Each number is 128 + 24 x the weight over its row's rms, rounded and kept within 0 to 255. Layers, rows and columns count from 0. Numbers have three digits each. The size before them is the row's rms in percent of the matrix's.

# layer 4 MLP down, 192x768, rms 0.154, rows 0-191, columns 192-239
095:123140165153130159136109130127130080141129160119157108148127133129115122117093122142119120123148108119127129125110114127062132098133165130097122
096:088112149083136145084148068094164091121122123135111131099143112148138172141100115136101124142125113121116119171130105125139133129080110140140125
098:161117122147124150133124160164132104178130140150183144158152181117122164102148144155116140140155191123134130123130153118133131128154089116115138
104:081150145170130168152104101138118133227148154144169090134120087157116083104130176102159173130037094108112120145171151135105113106108127155120134
098:112104182168113135093120116100151101103118126144067135123150116160130152117161131155110085099146141155130133103168144106132141137089152147122119
093:165113114144167140107144111139085139140145136162159120134100132082132182136125164138125166112126097106126151134153102097084114110131126098128092
100:165168105112137134107115141127116129195132127123100145147138091145158123157134160150140107146070128076158148154116086094124123158128190133147124
094:128148122121150113137131114143137122118111155117144116149162177169159075131095140129112143108091117120089103160125155138136163132090142131130121
099:140088124135163113097138102141112143119146128079101168106066077136151127110104110126109130112100110101114145134129074159104122140131118161136071
101:138161089099131145124131115096167073130132161136161101157132134109113134170118174100141122128155141127117130134167104182116133144170129138144132
102:134115140146128083117127131162163119142130115136132101115171129120122124163101145182119169116104149111082092117138157079147118066111094144091132
099:090118125138107126148166141107135121105137098121118119115162149102120111130123182093131117132154144112125099151100158137141100152126135103100150
095:136096129141094112124146154139140136130079129183125131109116112118155141112086141136148154116140174189169151102166148121145139151114089090102114
097:138113139104149117106098104104121110133092121133140130103141170128136139151135159153144115121068132098211179145136112136109124125146112140140124
105:147109145138131123113122132095116144134151110127097155122158081137155080146165118111124133164092128118102092150131135148153139147115168110072101
100:122117108156132126128139100124147152092177134147152149127148149137100145106157122094092129100137169177124151117134141115086126160143120107107174
104:158152120049106117120116143109117113121090118120122126108103149108138132111065121127153139166099134095138134112118103122125147138185151073103123
103:154083153166129112150155145144142102106116148154140122157106163126119150129174148127155136114129130146152086143178088127153139102100163089090105
098:129173100121146117117105160146125121117127147115121179118133115101132114132135138111165105150133132131118138146130140091103116094107101109158124
101:127142115162156144154144133106130131148145070132101146099181120127128108138152131121106134153140101174155119101134137114154110142141113153093119
101:130158151136110098099140124134121161129110124195103085137114114090123167156139165157132115122121129151107180132155119124145113141131110143117205
097:101167150109134113129142138138121149138130108179120146167105125105177126123105118135113118143120132113127105154115147157092152136150132113125118
099:095108143117132119112145130131089108110163153150125115099131146126130154131118152123094104167124101149110139131160126138164172125150144101089156
098:154110117131108121164125105089114132125086136103159117107100122120136118094150150121117106130102147100121102142137134120129116118173132129134139
097:145135113123122117140092111122154111085115119129141108130165158132122147119131111146143132103130131171156127121144160099102127107164167127113138
099:121138115056148108136107101098114109139107114131123114124142104141139106101162154149147151120110116148139157141198145180119124132138110104134104
098:173114140125136168089102118133148146107125094131188132125163127161135089108111082146128121158138122150114122141163103123146074145129135134119122
098:164162110125137140125116102099121184106148173099085121117102124157149132141128140115114096115149140096150134152122105133162085128107094123153164
102:102098128172149116161141107114140125147115148145118181129122138147117120123114134131126105116122110124144122131078156134134128111108115117128137
108:148101110129104109146193158167122136129111108132125152151127159130120149172098103130120109182156145119133089144167172160114099146163147162078116
102:111132125144100099132125125112109129052140119136164106130120149124115142122155122115104141113112119144086087127123128136125136153108132115050144
106:116147128130168132122118138117185130128113107115099142126127144158147119139139157138145103134098097101158156147150135166092173132125142150140095
098:142115090133136104085103108174142107088102086118085155098162120151126134110137119121139130100128133183108148118094146149124145168127121112137098
106:098109149120142134116141141156166146148183127121142144165124122171175124134147132083108115125107115129144176122123083155094134132143134127125082
103:091096136124166145132119101111167123132121151177162152106114112145082127111141108123130166127117135108162123100142097157119093128093172139123165
095:150165180187149120113110158108141105118138125119090126120136091168160097126156194126126158143150140113140146165139132153145118106119161117156209
104:161094116124165128097088118084143121109127116130111155176152136073121146106151163103092152140117111120097099107133118143099150131113154145091126
100:146102147149120126100096160150128154130130095144164142154132190170129118145146152089133111117126126106135124129140087104118073165119153164133125
102:168154076126129126109172140131129121166090117125085129120147129124105134134135095161099165105126155140158126142148142111147123155141132112123090
101:079139116110173136144134073091106097124122119117113137142163113165069155145116164098119119124121081102097142108172096113117114116166123127150102
101:125160153094106138136150124140118151132114122136156108089100141126150115136070150107140142111108124131128122141149160122166168090157119136116175
096:139172146149146128128140165109148099155121178131153125124133099094123134173129170157118131103128110114154150118121075146121138076152097164120120
098:141088111058111076152168088136131139144142139098100128115137098144141118135137130155136126083136066182134148146137118124141130107177106149153124
105:143145107137132129147147149163144142122145081113119144119135142140069136165173169150118089109134174096134171129145120130114097116169149104143115
098:150118098117117091162174124145126177129162150151084157155081110128110162131125160122101139127153139119158103121116147109164136180114134137111118
097:123119162147148133107139140107104141106149141111126096194124161097138114142140136106124131092064139142079088124107115123128149118163114120109142
100:103163111131133109162119127159129095085129086113186128102112113128117111103148132150136120111147115111115099141126151141169108138131137106118125
093:140112105116123108141133138129127090138146112101147169129124119100097181080166136100103135136095127129120123113135125095179129122107140112129151
102:123145128083142130141109145162158129087142162123136129102132099146113116163122134128098168114153124111127090135123115158133157109128120156154074
103:083199106119102095091121114132144136122093113095118142100116156093152111074139093134130106111141104116080110076125142145133085154137133085154143
099:110147139174147097113114182126134130116103138083135144147144129147117135113122157126161142104123131123142144128120172095136143125116176113131128
101:133153153074173103112139111137117104131130113116146132132149113125153151116115139151123106124097107072124169144181129132113150118147130158109127
099:067108114153126162155143120146120130168162135121139099085118145120101124129078143122161151136098134076103100141108118115118165127155143146158130
104:144114127119137173137155107133125122130127117128144132167120128151120084080089163127125123149137126181134161150119111148160203123145118122143115
103:116161147141135147097144112124106134119114153172137121111100144065146114101074105128124161118119104086158070101132129146137089147122124146144124
097:098142148142135137123120075118162124151132128147084155111114137117134143106151116117096113182130124141123135106153134150142112150116136159129139
101:135122155105158117147105085101140135113116112127126104127123137130123148085154124074102146150131113159123158140118097105102106183108121152100110
096:131174133146112128157138084067096167142100128124090073161134106138148123137165118102156140127109125184135101123130138123139094085123139123159118
095:076129123138118128129129146091128139093141149150160151127151185115145154134150098103127119136161126122106111144113142110131116132139122122132135
099:149125114136128120108148085132102124167111134102125147142174104154137117107140131095134145100130158091101143129096083103118127136135127125133130
101:102168093158119158075123132131083110104125152084123089111113140126146117118134123134098110093148153072073154165107116066141116151157128125114140
098:076127128106126129125130145144144126162124124115080108131115154116138090109103115108128104117118087127138133130138183173156147134143147106125168
097:124123123115143082111130090102174120123127099146113140147139156158198114113107140096175086110163130164106130102178109164108105130086162128151152
101:116133156142115112189128175111105127114141108107102137130162143134114167159113087131075106087135131129135169126162128145141133137130131147130182
097:077128156143107149142095114118142100078101142142082167113115153099132113103097124165169107133143151123128139152150156143108122148101159135156161
103:119163134136149123081080085119102092104117135124155071139080165131159165139130125117114103116091098121116107121171124126109171126119140124133111
097:158139147113121164151083182144148131159121085133123177103165120102146126124133123120146094102116159140083118147129167139129115126153096089157112
098:084151108134083130148135129111098112172154118077093137162165121141139127152134119150120110120102137121123149126127136145128158116183138113138107
102:082096122158122127168132136129112113186127153148130147104112104125131101177149135121060131154098166137055149112132120103115139140132129131100098
098:141082137129114110144121125081158159139130097092104131134080145161100119106104105133136114119131158111105137148170119140120145145141124120121113
102:097115146152121161098103153103116173139127127146164129122110142128161128123155144081162072101139168151118142112114184156172146109113113181157136
099:137130146123129201099101132106162089109153168128124125115114182165139161099141139117125083135089149127112090125096116128115129133129124141139115
101:101127124123159130142132083151155095170133091143122117121118155169137118080149108138114153103152139115109134123103099130116133153110160142143097
102:133098147103139104122091129120156117081116101150159154126093129087130152135093107143158114096086141120138154111110166140107132148122097195145127
098:088121112143113145146126116156071079109162111160113113137118126095103115114154145139132136115125126141050137149141149123137139148140087125096155
097:151118133138122077148102117118134152107082153161147139129110140119126134101145103140122122112112095137115088112119124125135140070132120124125141
104:174155152107116098127117081122141113106131126156130141134159122062119127109113142131102118123122121085131127132152149168110105141135135146125132
101:117088121159118101124119159096113124130124132141107132113097129071136114137139084125133113141140152151095096103102125105118131125147124111146120
101:193173053132109128082093125101113178142136102065151112129118191135117163113148130135133161132152112186110131115150111169129114159106130139123140
102:127134113146121176143191110099118128158117121139128112096112121143111118140121110125099112120119136140115110135114154140109107113163135105098115
098:130095129112150126153167139127093141144111122109126134155126216125115100118153109124140133126100121100148127140141109122141124100171133114093155
099:078092092139090133176130133160155127119138157116138073152154090106146126109079139130129149123126220155149099108132074112107100129117150135146113
103:123118134074160116155140098128109133142121149134129169095117101133139128117087120137108116159112127137141143137089137137139057148118112117139128
096:147166140074135158122142155122116119102144112099147115141101163154127135144154146097124143120093131129140094100135131133144157161114118110166123
100:125133147107144106131133133101110139126117138159187138136155109144145147115128106154125119093121116124130124143109132162118187108115153096150136
097:130127116113145117170132153134109091157131093116112117157116162126128109140133104129108160145101150135132094184141136163180099135132148099135124
102:146144139122112104108098127130125103108165092149136128118148151116131149152111094143083137121156149123185104133144177132096129111142205117125148
097:137120105126143147152108122139092130161127137126098102111056124123123088116123100126104149166101132124176145068116118117132124082073157116109135
098:127120130088129136162102109127137165082139069150079132126142143110101173106072122067122119119119166143106132083130143137085097139137128147159104
099:149131176124151111091123123163102112135113092120156154132130130129114113124146134154138145082099144128115116140174108133070152111152157079137150
098:128140111126153164117124116143125155100122128163127110196138099149116157118156153141122123138124104078133105137097142149132130121096104124113110
105:123135155133126112088168085108120124163080090101122119153090151135148112124127113164149147100114129114104139090144143135141111112137072097124149
100:112159172124126160138115128118139121087134132139140105160104149155106098145143091149135136144154148147088107129136133121112123146161127148138136
100:139149152144156176132103150126175112125116175097182128127135112128099106141124112097137128154100120107120111125114113148107142124152101197177112
098:077133114127164111103104125146076116179181122151110176100135165097160137110129124110097133121095124060157111132110132131082130142155083121168139
103:125113139099130167151104194136104143135144148107085087145117094138146157142108142099119163108142150092157094113148111110123178135137131096155113
107:106122177145078139148122151119101140139132143143132144161183150138099139129174123129167139099149167132105131124152174145164121135126106099154121
105:121104116081090102150131134108163100108103097183142054106090096137080120132130134162178136120139112124135112137096165152125112109126123136126176
099:155148103112087096136118108103145116158143131155157141116094205130139159095144109108110118176191101141101130144097144161129141134181132109130141
100:135114159102091154124106115097113160150140150166129100111138089084098134085116090081156098106105154090135115122121155116138121143151106096142153
096:136157108126106134123095163147127093111149071159138125117149148159115140163102129166164144104115125142109148135147086131115081106129159127130124
098:126147155188172130122106145110146134122107147107117126160135132135120117153143111170143139145119123139144143148100143149172116113099160117109129
099:138170113152161135190144111149106109145128161116117126125114112161107174116127119146052082129115145139165131133109125088157123131103120132123142
097:119141165114126171150136128121162141093129121115108128095142167129143142082131095118159173137077127137112179112126134113091135144139150166091143
096:126125110134124144114141122110148123130160093166133146086132105142138148097162116143108179145178123149121119144158110131115146104147128075139124
097:127117139115136129156141142125159073081104108122141167149115064171100122111121114099141109175116149159113156115138157127152150114066129163159138
103:129115097116134151159119149158107157115150162158112148109131126141135177146123133154148153116099110142124081167112102109144104133168116101147145
099:130178157102141149122126131131145149104122142148163099138130145127121162131133123134181110125152135168099123114126141149121148093131119125137131
100:123096128124118156108129136134112148174151170124107149143149143115127131138097124105139122124144133146132150111091130138100133088114137097142120
097:126122118116138110163135130143091109121143151106102133147139081115093114121164167135113122146139156153077101140152129131162141126140118146104148
099:107090120117096089123111145095133138139144094157102139149157088102095182134145162157096108110148121157121145132104104107148179121134082179134134
098:148119107145110145118110099092145127120113135102124068127110122154107100129126154131124133158148106143116125109134132157133152108071142120122140
103:136118158111149129103111109085132103127108132116128157120073119101083084121117110094117108093111130128144126125097146112164153126169132099147100
101:106140119126094127172168103116152112122141101105140143119080124133146154142153100142105151110147109112149103122075149156137102098109150159124155
101:129099108165120102130108120154187165181152154126077105128119102118113127117187154077086134132103135107093131144139162111091137136143144144169110
101:097102127165105119140142162141128134111118100126072099125132116106152140144144157102134155066134123114119126112167150126127143130149133123133186
100:141130157101146125146114141135151130082125109130174140126110149160169156132144139114134129144089097100137177155112126157118127107102122151133124
099:081137126135144085120121138084130142161087122148112147146133106143118128149112129118177132093112165091151127175152122147139156134158145117152170
096:138099115145145148172153100145112135124120111105119073128118123112135163090145095094119118088138110103087123115117132079081088149129169101087161
103:076143100178140135146149115135124127128129147140136147157160173143148089164087099109101144137093190119116105141122119161186125092120118139160111
098:147158141139062110089145151141154162156175137162118114131133130172091140182154175092144163137126115134145133092088120141160097161142046168136143
100:142127188133133108137121134128127108101120135141135161150101150116159139123133127158167137168136190157081143114147133101161122141175125119117147
106:148108121127140124098115143131091131125150120123154133184158134129090110126100121163149077155163167094138136154124113102151108131130151140131130
103:093111137162117158151187152078130187146099105132165140102164138106161116128125139100147143151141152146173115142107120112157145096156150122109127
097:148122143140113128102141129125168149169084126071147150127168159113111102095116122111101125175156119152149137114126150104143127084176148114112120
103:176107105123123121119092102101183127181141188194170153166146159116096091135111148107134135117141126153115131127110116140164109148130123106136122
104:102091175142170149095131101155149135113146190142089119090151075164161093123111131107192124161139114131140126100138121140159074132107098130126149
102:079143135167150136118170161118091124120127124130168174177117156125138125128135142114130154078107135132098149136124091171138096127117129136105159
102:122159178117144086154141145113133156100095130154139179120120172099156135078184128098146140133151154117108109099093141157154146088177155150150086
102:125110123136169144130103129122156126099141109134102103121161114131167138108146122161121092160162171161157122122139141103136153108131133167175150
100:102119149142145107099102133112108076105120123151134123133134131143107164155136162098134156126138123122112110152103084102122161118170158094098159
097:061144047158105148159052149122098113102160100171137103090138132137147111085130122142140130115186132134142174149146170128122129137132151145102177
097:164128145114102123115161110112126110158111125112148152125127150156103106150114155106174160130131105163191142162119113126148162153103141119133181
097:124126141168165134155070148150099142137096153170126106089131103090102127115094142155129118150110163175132126131082129133116125176120158133143130
100:161144118137103146128117129137115145121147128151072137168125199121117175159073143152125158118158142125129139112147188109149155175116178110165141
101:151131107118149138140139129077111115125148152081139125083143056142144128119140117166127158150153131133097129106136161134095174202096126150035114
098:133152135112101138143132083108093136128133108119123170131162115100146157133109126129068108137143174102154101121134121122084089157169148145155133
098:168164146128152130140178103144129143103116147133138135131144102149149196117166153161123192140124103140124116095135079154118111139134143097113115
102:121130140105073134120073121140144134112128136119122130106135155164148127113117133131138081113129143096102141127114150139175101116113131147156098
095:093103126142108128137135158130134132086121109106171162152119113113143141115137128160127141133135108105104164136148135163118139085151142151153102
100:117119138099141106151113122138099117150135168130132114181132148179094064112125127109172134084100143142120139145114135116150143126126146119127138
102:146169075175142148127155126164168163143136162175115122112116107119131152098076111087141142125135079109111109083072130180089150117115116155154102
101:128150128136114078090080115035143167156125116138139110145122146111148131084126147167115164128137142161105125107125114150144156106117116171106126
100:149111101137135154132099109105113129132098145135137111147134116103113140146112129125123097121102141098116124077115096086119135119160140099123143
100:075143120123085138160135129118123109126118114115120131090140106125147139091128172152101133128157172166123136148098114115125112136102117124127078
100:160187140076114148132115118158095116097117095092124099144135133123110128119119094103127145116103113160116164134120114173116173149139155138152143
100:121103112119107134121153128113124128108164136174173094138152098135149142147127118139130083138143137105134084123127150148101143098154127144153110
102:101099056148166179123154107148122094078122135109120117126143099129081112148161134145087106142115147110128167148097133120137097149100167170134120
097:167193129168131077123105136114114098150168157134125107119152086093109185122123161099127157073142103114120108085097138118123127113136131118112166
100:112098137128107106096124150138111175134137162136148092132144115131104091150099120095120085162115115176095109114167135132126153144127158146132134
100:108126143157119138149096137142091146122134118124108129122157101168160133124121154152133101099144137147079138118170166094126112150164131133171160
103:101177113101115152152130125176093118126151105133122137126165096118110145157112169096136099145152114117101123170123132096104099143063123134155108
099:114136116119139144135103116092113140144086135145097100098094085138138134108099087124165098167140144150123122135150110135125205121130129102131086
106:132101088156139116127158135136158138090140138122138149126190180118084142114103096098102101143159151161134139128161145150138127130121145143131155
102:138166155123121088103174132153137152144103100107155104129110153133149105124109155147176135134111147141120128144132107135118162098110152139133141
100:140152141132079091140168168148182119110122125153172106124170125145125189099142096126140178152140117117152085124085148110121123148142122147115123
096:097158108120084165150169121128125121150161139142149165161155141136105150155109107151108131128122156147111125086118161112114128134163106182104125
096:155093124111142096118151131145118104158126130172119101131134137123177106132131112122143153098106222138134155130136123166182124125138153136126163
108:094101125098140156165108121191135152123133141121138126130114155111105132151142101127090163108159126143152141153107140097128105124153106059136133
097:112139133160156119172125192064157122094073104137146145131126154147129099160177164156161151121140133207126123112153125110129138118118152053152115
099:129078163119151082095119112106133117121076153111135112099144134110152151121133108115109110112146134187095157121137087147138083131144166152132108
104:110167119162124155175130138115143124127135153102132123126137096121142133137112131114159112160096163146147108136133133121145153176147113152117124
099:122144096126138148104140154158148139135108133109118095108130104119103131132144124105147114080151112157148160110126107094121145102140132139116100
101:136134137174103121104149131115152149086108160127145134125168107087150114163147135093172111140105128140105102121145152111101101128137155088135135
104:102130119108154115128135141089096128108159167134127169150146121141129128093117081102155140160109122079071160139127096142125094162078128156095105
100:101113066099123140106135135128099159111118099076125123087164145106146144108115104132093136119098102107170174133098148141142146121105154123143150
101:167172126170158155112122147150130162130093140170113129096138123100085141109142112113149194129134148112172145119122108138132171154136185160109141
097:144120158129116104130121112151090145138144174133143156093145113124119128145091080147140140133130115141155101135155115087152112101101110093086133
100:102145115092107105132120138124133101161115116117164115082109140083104124163089108139127143172111103128122136115129134139130179157120112121104099
102:121106132115087115152123134108163122128147086101135150144126142130113161138115106108105122072116101151122143101137093114104118140106139126104113
098:110153121111137114138133161122104135102103105111063110146112126090166108125160140131161121150142166119158095107129156128135106129099163144105143
102:134123149132135103140180124130134121102140168110138100147139132130116086118095130156140130135165107128157117136105138137139139085124110118139141
100:107145168135128145140134152130135125119117104122166128112147140109171146113151136118117109109135129163118088125112140113093085134158098105151127
098:130142132124131171145176181151117151151135095152123119105130130168160135158158097151125147129141159112093131143120133133111134146177152117142148
101:136108180140139111137127124142166121147147142094135163136111162138169109108142129153123147152153142098119123108139151126131111111138123139165110
101:127099145123089133141095151189136108125098155156175123142109112134099150114119125160114109110101142149136107145102154139088137132116106119137154
096:116129104142131098159098119122106073153131098138109107098143103108071105132123113125144122142099117158111122117071130112083135133128135118103152
101:150153163131107143154114174111145107117119140146080186130146136187127122179184113137106135128140123113156167150123112126129100148123120152181144
099:116151173118158110112109157166091106119121121155161172128165071129165129141141150154139182153090146115105145143143114154112139148111135176093183
100:155073096122139088075130153153133114119128120131110150115129107089142156087114162129125128141126110150125152117135119101073105111144106169130091
098:124106134126163107120141136128164104140120215143100136107090136107137050140133106174111114134179099149114131115126105158148160112065120115103117
104:128118129169124162135146172098097103124133112142137104159134145135123134132131141081148091094100127108103127145113128129125153140158116121112111
101:111150142128155151128126111139133120101137135101154127104140130107138144101151124087132081151151180109104153103122148095141178145155155143111174
100:110128124151139130159126082128104133108148150146134105152110135095137134157149139094155164131130146203139147133145109138135096123155142112132155
099:124135135073115157129144137096139119127163151140169151108099117138158142123115127160149180099153112131130108157095153104122159079105109178145139
101:112136110142140102124130117139175160119155095101139155163152108151132104118119144124093117154091100125159148147123110149089155141133123156133084
105:103168144125114154152139141105163151134125129134131142097116105143181158111139119129148148138097115113156130149153132133170163134140144138142124
104:125129132113130134153132133160166114138110145156136135134172102131095128175136139111145158151149138127138190192127136130153158152152085133142110
102:129140113114135138123146138112130138126147128114093120143136157113145148107129137106155166102143126132088106105111103089119125121170169148125133
100:129129108120119119110124158173134133118188095097170130151114109130131097125108125141128096174113146147132131108135085138129190142124114126118101
098:124099132091137085096099120136161136126110123145116131096137135147133145069118111087132127129151145185093134138143161120099190133118128100136119
098:110169177108112161091123128170131165114127138121145167159158127113100109137121123135156157099159102133144084110124136116090156134124146133120132